Weights of a small transformer language model: rotary positions.
Each number is 128 + 32 x the weight over its row's rms, rounded and kept within 0 to 255. Layers, rows and columns count from 0. Numbers have three digits each. The size before them is the row's rms in percent of the matrix's.

# q: layer 3 attention query, 448x448, rms 0.111, rows 14-18,77-81,141-145,205-209,269-273,333-337,397-401, columns 0-63
# k: layer 3 attention key, 64x448, rms 0.132, rows 13-17, columns 0-63
q77 095:093180105093172119158160165141178097082157137152162096145095130133122104175081154112147192047107089054063179062142085142129136122074157178148114163082125160119122108136148122170151101187115102
q141 087:157144111116140100097135123126163075111092114127169120126145126159098045172133057128146091118105156159100114210151152146180202149143157134132104175117167097104132113055133142147158102167145133
q205 111:114123108116079144153139092180180194090127114137165131149165167182122103134173077098141127049100144079066126121124152104139103198129144135126085190125121106169211105128149077130122129140122140
q269 082:114124142116141163129103138161157151086107186104159075108071140114100084141079106131133106109101093066104063136171158078165169174126119100148091178137160088111099114193167092146149149078141153
q333 094:150151089087135169139156131090075145085170112157154092120128187129141107114169122103079156068118118083061108083084156109104125169119063071217104104119150081105149106120089111133131121118088172
q397 109:091102074082094114184132114156132123127168107124151124116084159088061142126117112105054183087111127104064098122147154078083167185143143198124075179150130057156169152099124179163128137108118092
k13 104:137101107134129100090060063095175152223141157056089156118154147096139148095117112128104080188118163145130122116161125139149111095105149141095172144054164124128171155151159182180160178162183131
q14 081:107107092152105216095121173053132077125194118107135112127089099129033102122130083146063207118079135056155145166176134157162120169184156062084121142123153163111162156108132145190223178130086125
q78 103:121131052126157160120171175142069145114189142103105153128104119128106098126111109147138093128064177097163166154159105147134120165146161139113145144140169137131118094035121175118124127126127133
q142 097:115116077137140141096131162144167140148135108180170105134114102136125119142210171098141120158126147158112082109164146100127118095096108112112171140177080161117101071043141146173085134168113151
q206 104:088093119158056066149085131180116184114154113119129134150115097127121080146158147155085129132143109083106137176125166139125125102137191161139089090139109087122169147142095141130091118117148098
q270 091:116093114097097108114159088140160131110131192122163064138074084176149113155141164150183162103100106070112138144176124089087123105123175177077128145151100100114072203141136162151133074168081149
q334 105:129147116095126089167187131095076124114162138120209095090104140164081109065165151138132101119096151096147168141129152142117060140171166092073087141086124077152175116078088133181079160203079113
q398 089:084144154161162110115126138165100150147183157107106132131083124102120136148095162152156185166090121125120160119087220133114151133159170092117128112139184162122150085119101130085079141149125160
k14 094:119126163086144101140156158134125132132157108151119138124157115147125143131115129217163170087111111180125088083120136119054118170048090138181138162129170094099131118200108104139117187116178177
q15 098:104156128123143115144086118141123155147128140158169152141109123099199129135119108116143137096097123168128083186136098183133161154151127134141134091110165188089102116124124140100125115145101079
q79 106:148116066089157084098146091112139110098166061093043103175178108083131090096086171108099194124159070067037086182111153113115108064160134128128138163085152139097146134197182095066159134136146088
q143 101:126115197125131160116132114087106124066188152169169128102051136123135131146216104166109113109129160087105141114099106134129190119189129137140095144169079175103095116093127108125166151108064128
q207 106:127161181143122146123185141075111148160170159122153125086156170148137109102150121139098190151130162138093124089101155130148184128106194145120176183079160145090143179179127144151116134133149140
q271 092:133130094151086156127109134059120119147127099143127155102152158092146141088151100108101136180091160073169153096062114096175164129110140174142159110138124145059128077160085096116115107108133177
q335 092:114190115120147153085113155119092152121103157092097132109198113101122136106142114080197169126155152074078079169149119116158162047129148203129151125130081151130139107127114211099145187185121098
q399 098:130161099112103095116141097181140143112150138118089155167182127115145126120142107153153162082158122163088107127092116102128142077127173168167085142108113195106142089162143177083149089078129086
k15 101:111107137089080116136136095162089139129118045144107162141150093121158139124116151080143110119106121142115173117088121156112108088136111130150181151159146115154068124111138055168109094161197182
q16 082:124109089091164131151170039076172104111150072126084122097085169154142117121100089150121057197157159199052169065143146124121120138124126157165148120130070133137182111128126114117072123111179081
q80 100:101101138154155084104082038093162107136069057148144128126080146105134089065165124135122120148120099099043130094147151078151115118101127167162114133188096078130135126130162220151129154121142107
q144 084:153127083145097211090120136157139141143144155204148131112148125093164118113083084080059123129064065109122098114138155167113071113068157199169154116076190092152118134141144180176124085157147146
q208 113:135139200127180117109104106141112120108156136199094100109176119131149080095093178100130135081098185094070160146086112144108152163111079103136171185093065121085119144081144141143207046148132126
q272 094:126135134108117077127157087088117136107077074122071108112099186128093115116076116120065121117151122134089167057160100122150077111097144178133177119093102194189067090114110174106115145154147131
q336 099:120121124159125115101114061111130128074113113165061103102133090068131097098150089090054211097121097138097111118140106130134146131075092170157113143062097105120044106157180137172120175100134093
q400 109:121144123110117094085113078092108085110064070139124114083144120132170133071149142102097131162183124089151132081147095124141139088089136183154120114085169061118100122060124175148158137161146153
k16 097:145144081085093127159128117136156184126114175114116159123151144081112139147115084076121126082150106070136129183132102110120098129152097144102139123109133148123100110157118137146114120107126105
q17 093:124136121147151169114115125135098120102081123105150126154186138162182054149175183118159173154169085136089116096122163143124059114137124109107131174129147105146154136144092102115173095125157128
q81 103:106121125175122169173125111068176119117124125138186084150167095129092189132151125152123181123078116084136070113151144172166135173104187139125108188114167099073101106107093159121128084144160124
q145 095:108147131088182112107120099113134160087084126187144065118161177182108136112147168150118155173072125103076214105114133076111124107153167140096130103096110121141135107156139118085109171141127176
q209 108:117108074180153089164119119177179127164139125198142113165098105105142173146127084129097155096117135128110086103149070135123104087087127136116148104151152125095154151168101105125126142102134096
q273 096:132165139170121172129148140110116133129050122150068121079121141166129141107161138102169151142141134112083121138174128153130108136070081135149064201093111089120090148108103098176071140095154125
q337 113:097153159195120115116103156109217119163159120160165128148089158120160156138205132069163164134109130131102129098111118110104124109165123131120161138113085130186136051166151130078107116149136136
q401 106:137180175176119106124136155131192121147141169125140108180170171114120157130159171125134128152116087105147140156174118131114064127082103134114118195107080093145144171119068113150130069132169138
k17 100:166127155072100176154169123161114127064080128090122098105191166109135146165098128129089105155128123160141166175167090139126108119046093131057101114116123123179116164128140081142166076133171142
q18 097:151081106126148090141149059131133174090115139177116161089092171134173071170160143155143137059092115103145091140139129102110176137147161159109125181141093149098062104138086119130144120121163104